{"init": "normal", "init_std_qkv": 0.0352, "init_std_up": 0.0352, "beta1": 0.9, "schedule": "wsd", "doc_mask": false}
Each number is 500 + 50 x the weight over the matrix's rms, rounded and kept within 0 to 999. Layers, rows and columns count from 0. Numbers have three digits each.

# down: layer 5 MLP down (transposed), 1024x256, rms 0.0347, rows 685-731, columns 0-63
# up: layer 5 MLP up, 1024x256, rms 0.0733, rows 686-731, columns 0-63
down685:497498497494504512507501494502499504500505501497507505495511492510499496495504492516501506490499501493496496499498504495493501503499494502500503504494488502497499494493497496500490511503505490
up686:478469518469370415543553572532491491480477549404437478512498564531394547427518463468518459462500467562487628514483454560514491489542431425502512484417531394515538478560477451466429554403467549
down686:545449555614623462466484468539470481477422520500606496530494558537465493443463384543494516474537433521425626550497539466507421473357531507424533487424533520520614606483431442492539459508539508
up687:504509516497486474495499523504521498514477506501509516478480501517482484503506497467485516504517499523489479505521517504480507483482489478498490523509481507498519488474527501504503527493512515
down687:507491486493505509507503484505507518497510498503497496516518489496515502495497495525511494509488496493500511497491480500500498502500499508514506489505511501494482506500477511496501508511506500
up688:543478534490485472538495514478559472482470578480452499484485495503443464503497451524468474417470613537528426495555474502577577442495510538462517447476517444545445492518502503556455538502503536
down688:513492500495514551503470449520456485516538467545512526488475502504520556501527536471510512562498419498515515520467520469461396537484457460576494499503489572455529566503525475510536544511436465
up689:470543562564475551421548532451440541591346520528530362482453445485495485551509526437441505442587467429544538498497471600476495596596486520422536493614475574589511568444546550459499535523551507
down689:569564567513471536464566550504509479465475522483477431524541497482508528509539519494512540401580418532524532505530556487438463499517482552392454534458491623494577589473533441526462546532533448
up690:618459528441535484532527465476536497463488658542528489454494421468402486533548401529463566463377524452443545553611495407470461539456512482443477531454540513636535478453447433553519544524491521
down690:486476527460467436530539443542528521494499392502387636527552504559509536482531549485492359490673515503527479502407519563460473414557516608519424451467418461534467572496531455497492487552546506
up691:538575537482478473415441448556433544562320517520483411538436535463452445476542500478372451475462582511561562478558530573556530481523560510560560580496571509683449544464288466410480565565529408
down691:536456526382354558360513425496521596574469498525436604506459617375407485513469442473457498485327550556564448526555498548475568466529577499563423589437583508506485468410510470428427501465698500
up692:566467459444541478423412478453496521420465559529498448479536458580485536563536467496476485467446500484500482538514456435510555607565491490489552464593498514562480468457475427453471558508462544
down692:489495543451478523534528502524538517521560476441485583505467498500505480427499488502560484489495471458515512556481518536482530449540508516432453497479490517497499565508545505513490428463523464
up693:545476465516437514496460459490467456545453501537446410520509426544634271711522471512438482367504498637462515581480482413551548541434528491346567518406450322594533514480544400549521515472424578
down693:578508459497496584443407412526623420494407611533554507485462491534600489481433383551500490483455479606437465508551434494520548486585522456428408423433450448578554592539472419551522578509550504
up694:518466544615446430470554512575481609507463582507352533555464579435486663397493493523432589420569534442561402555438531475610474592460407438598593455416508400641434389592407517391458571555529440
down694:509457524510489518538530518476518458533504573414602493438473469365502511445558486401504491619431592465588600455702418486398474444416532420511539596423432332380568500504493448539493606556513384
up695:523426515503520435422453526506408516476483460492451467508461465494547457473511428436525491476438530545499552550479529491462492395448452440481499513573524478503542491482492449510506582412510475
down695:507529492525485540519516470471559449520529490562531512497523529527498552508431496479512500517473497499502495490526477555512534577540513532493479521493490461488460526549466547487487475564490529
up696:575612497445448511388492517420498475541536418458473502501567488482500441474444496491498535549455517556503519482525465491443438490456502500433581548525404591535507493517483483488531493468521500
down696:515478494508514470581461474484468527505447532517520492515489498452492574514533513473500446499526509518494493487512523499506487530526500473533444472519539428457526494465532499516514511517484499
up697:500546506436466483577419517501551470526479568520507504544447538477484500567495522440507501555482519497515500556533472507457590449450480458491471459491513483485530520503486474547530528405498551
down697:569484508515498504464550492512488531519506483498473552443533493447518489481527515529483503454517512495489487475508536484505495524546485513493540517508507495520463510520510535449507476544495507
up698:425526610497403516481507539427558524548369498560486508477573602481310466535637486487435453500491521439594492492463489494540461562516588470391601428454468453564433461480406614540504576430610521
down698:487435551563485408570534488525557521432447373438535456569475583535512454592490578425542469469508602392556575580442483474497462539508570553498506551517433545512437474543539612474473443527400451
up699:465562548554522524544524537486444479630479526519411452449478441473508529613489558431480551551463493540451535542459519416454500477475431480525602421343519428565445545493489431459528632443428503
down699:573441549507539559544458546524535584446495479444489528446541588469559517502549474574477602408373468569417355557498410616579451499462485597510520501444484411443522586582451547529477434573461518
up700:496500498500499499500496499502498500496502499501503498496501498498499497498498497498500499500498500502495497495499499500503497499504498497500499499501499499498496496500499498498497502495495495
down700:498496494503503495501499501502503501498496500502496497500499502498499498500499500493495499498498500502500498505496494497501498500500497503495499500496503498500506503499504498496496498499502499
up701:484487525406503512387445466476519504517535497518474479492484526483433480494642508474439474469474526521476521500451474490528427559502465487462478369527558432538544480530517563629505476478565635
down701:535513461563486498551524512500489508509496541492499452534515454504523505476398499478489541481492500514510453506585522498540542472507479484537452585474460569451491495511446424440536535524488401
up702:504526589497453448572416534415563554437443519481459453618524428509400334427536483495450486443461399510511559490517514376566510533516507500496540435358349520574503422552524564471404568533517443
down702:505519526513651534492506529519534555500468564531677531555522427485495434412472576546469468451559547371480522526581430446578587481455570430483377485519565429530537535459528543513416547482433650
up703:491485524564587571477391488405441393475530535478463586533485377562503451518554462462466454490566513527677488483471427622526617513432417518464594500488461491546462466406549477649502607581453555
down703:417533419588510513475484416482467449433438377484457527474482478555475499540458514424526456465525548546563482466468469511453510636495532480397485464569577508428474515469551432612490512558491553
up704:450552459518603562419521398536345551487362518517465502543457459564516606505621509408491445462526548454587450615552476628488500517545564438469577479551514459595416383589423501433590526584467556
down704:521502435523489468481517462515499582416507548435408511519516511482487389512498437474608541414491586531396551554491526578473581517457527463519447468553477441491544460510470437462594471529497528
up705:473500496496492506468476506420474459534469512518508487493498516438478549510492509496487516523493490522552526521526498526467549472581483495494493452536540446518517479487494442467552538492485492
down705:525500518481504508520514492537505524495535490478499519499500488514516485491523513503507483486506512497470485467486504498511473513449496491469505516497501534494479523506483524511473492501506509
up706:455542561432459386459534455501420580467306434558428393515601464455514426580528554424476429360465610565475522454605479513486467619455540512479644530442460453527491318570467539368490549408524436
down706:535512534416410457441458400451408540492578474414505437351594576498606456507588590466466398385547523555472488481352506590461461690587488484435522497368419440344549475592503545501456649458559472
up707:553574525520491478459525415488446462460351440474612397614473472541459464520477480422322446441438510459465387616650445432567493544464461545475530463580622497531443419466452476497403622468515473
down707:696502574536594471465505522517630442374427423463733524569578554604540521553509476447477373510446530470486351534576390571569441566425390619542531462559708456516457446522402590475385475292525501
up708:574564504515456495473491479546407494416441630488608378501379386533469499422535439490402574640502559388444432495487507637455494523614543547507509479595617556593496484618451443462569509452566559
down708:589630531482293588453545439536618546481553496473583441498450403304565474446538429445424529580394534527506529505418623540390519555568523598397487573634596564608415538596384545398503406514616506
up709:471504507469409487461412455478473543499502512528473538580538455564361456524644472522438555484465503427428394379530379527540564528564451464573543589511581380574582365527461613463557543561573615
down709:593564462519381502475474538526553540547537505499572513582554527424437576499641499549538529525459489439476393455581352497593502582514405530586531605555629468497537291556471592487527451612631571
up710:586554531514420442483426518485579480531474538474516412449514462542417368552564524536500503538495456521433484470600510647499503489501489445448517599569526559541426579419455487563453505482514521
down710:494501454494561572494549550576462481498501524476469510518536525437566611513437537502502517557529555467483573487480491419498464534418511566545510508424489522526504467548550572435493456504543484
up711:490520486478425473467539472464458449466518537508494460564517521573474550503517525516457503460421608595477525539474528439512488512498544530454531505542448529524470518542501531557422523498588522
down711:456459570517527594555526579529584511571456467536524511475478401464522395497538482507578451522562453371422534442514495587457506491544465477536411468485527421491549503496474539489550534576471497
up712:521578486596498510594585475472465513435451581470538441517408374507425531510560565536433550608392482434548496523499459596548531460470499444485427465572447575505575483493426588623515492429471472
down712:484499525466540518414375542524541410568509393544433607464553496472508443428479416506501490401566520528467522525545582466453544545431478483509528493488464481519465568479561443484504519526539537
up713:497513548516519461504430401478502524506499567469468468506505547506492563481551490485475469498400583514462529521508490530468553500504485530593522497558505489554503524491549534592422549454486575
down713:555498475475515541486517561522490518500512516525513517504499471461509449487478520511484520484543482479523477476480487524499491499498484470471478487473493487495511469481404479453556478505538477
up714:538648582555444431483576492540441443507415551559521450449501418466426543466586543374444514469489552381570505447590539521525493548438475505475599419608561447528425567464433489370505587399477478
down714:577535512540490574587452456615607565432598401562533520400550592406462501334502384473489522458433683526487408530492548532561407489502557443536464586510460465516612621431472621483546571528435603
up715:503497499498502499502504506501503499502502499497497500504496504498503499500499504504503503500505497498501505505496502497499501498496504500502501500500503501497498503501499499500497496501504501
down715:499497501499500504497502501499501500497498504494502505498498496500501503502498499503500502499502497497497501497497496498495499504503500497499498503503492499502498495497501501499505501501503502
up716:507578472488397545517479496454508514458499443433522439511393587424481545551574550480553498491457510449474430554517493470502449595502425423484528397630499523536611447505385535453579623453544443
down716:463483378428493460471614528521567465447574532510493589495489588544546510486430576508549461445503477520468460521582480476507504448527472403450520460530466480511503497475592480459473464550487442
up717:498498499501498500499497499497497496502499501505501502499500499505497500501501499499499500497501507501500498497503499503499501501496497500498500500504498498505496500500500504501499504498500505
down717:507499492501496505500497503503505498501503496493496495500499501502498499500499496493496497495493495498503497499498497498505499495501501504502502496495500503496495497500495501498501500499500495
up718:500499501503500498500500502498499498502500503499498499503494502498500496500501498502502498499500500499500503501500502499499499499496499501500501501499500499499500501499500499500499499499503501
down718:502497501502502504502500497496503496497502502500498495496501497500501501500493496500506504501500501498505501497498496504498498506501501501502495504499502500498498496503500501501500497498497499
up719:471517438509440437530502484492481503500551538528535482432553416597402505489577417529509439553459570496473529529467492606471562474466552503407571504528501450483517511525441466513498561454531482
down719:505490587454485528512479489508490495462448506545483560545465542362611458554470516506499518479587483446516517468498544535493438528547474461554469456528598520528503520482472509514543497590480559
up720:559441568516465429492513456594393457490468529563449436443515613512464412396572463579443554416510590633382508452472485531570472419499448506590498594459469392571509405542452517496449599438520371
down720:486500417424414407384479557629326417563431537492472489462323496472509516427516440488470505563409575508456637473646525484524483528504499472559526560549514575534510512614386465388572573490576615
up721:494426533545454515543455543515410459474270475476384392539538463598567558503519477634406546426610516541483470379468525527498504621558491506598496468520589563454601502486522487589531534464550488
down721:439544488578480483565574499534593418498551579526405527498527577564382502496548394501416465479528458663506523605562512644476666460468508581532387471467487517530490519530454465445533386410518448
up722:502582538501448507447393501514441507612445660502536503476523532493527623474538444402468518500481484472465433577517584570489470523450495545522606542557484490497682462508427464647487591456482399
down722:501457491459663478482572470498520499394512269422490533541470530458471484593471537507452484492637549551574610402502379545472542502513473456454380498468566562461357526539506515273504500597503656
up723:502500501502500503502500500506502502502502502501505500501500498501501499498500500504501501501498501503497503501499502500504501502503503500503501500501501501496501500500500497503500501498497496
down723:495495501500497491502499501500498499495494499502495502496495500496498502500500498497499499500500498501501500501498500499499497502496500499495495502499500497501500501499504496493501499501498497
up724:514554463417477453476498531452520440484497582445508548485469466498476516531510586516519605471499483464549465538573541472507523515541409474470535459507558496527557443456457469477470551506502598
down724:478471505567471531500447444533498523517518407564523486470463534518544496510530463447493398490551538517477542470448487515492488492470551539511446549543446505421421505530539558586514479500507446
up725:568484466508549438449489562498522525510490442523459481374455474602490545552496475426377525583392455573467516489625525429499558552497426489560506473418510435576456468515394480573513579390475456
down725:563507523437563506581510470500467560474435557410521480516516465477507525582501469539567434536539442492529417473454546540413482468494416618468385552546584560477542584527539464518460508504418452
up726:501540595521545476409418445573543447564568388482447468549495508601391385559590532547500459528470478493459440575452532533415546447526465372438532482516474380549431369609414498547504538364492406
down726:438535622389570416566436481654522634463545500405546389406380368417547243463527489613549485506558463369617560403429493512451723385621361422600412235471366538593452474670474519510420471486561442
up727:568443480575489440513611470423498531515415539541561469504507442526539451554517453521458556486441480463456444471554422540542525588514408503501596461512415413557549453479476607501500487457602492
down727:541441524414479589385577557451546499519452462491490477486446494609484596468429489521471490502451508497498528471582416488451525523509426533550524528489626526453440550509494468524442461396584462
up728:489540484516390459548487437515407483466481536527503549481543500545423521462473487528541497584454503547548547561588434664491549475474503594581487534525492449460565537478517507460510536502532521
down728:476476533479596480487472537477573486521456497471502447540493530502536519545540473522467511412541479515478467451455517352507504536484527483448510466546518523564447498517450447517448486505484479
up729:484470594492542629591481413599490463466438426491562496543423511494459533489580512468480545492510511501432522527482527532478552570530519502481520617500525503545494478604494655499499483447526494
down729:573560387503552493553474533296538444508492550522539561358430519478560510554368440447552582522536405530536516467505495478508525488486490502475457394578561497433516416501568286510450425506440494
up730:477473476474404563534504518433476505586492555497500416577447368556469608522542423528446490582454447558527482544542466555508592453503487497483512555496515455461575460592524557533484546402536526
down730:582578522480569437447491454607522481449424389547488578452504632303543443484488599488515407443553544565487517481464565372595449579435576459544383399534544551500484592372455459525458430625474468
up731:430508585443532473482463481524478618495415503483491573552452525626469449614479465451514467468438528523596538525480509413464444418523527540426519470479507443455433412567480546423460623551539519
down731:551520546466469468557475525524370509596505558419472425605501495566555516529465508465465535475513555421419518582545478470515486428491501592501413391496498470490535455485577580476475597485594478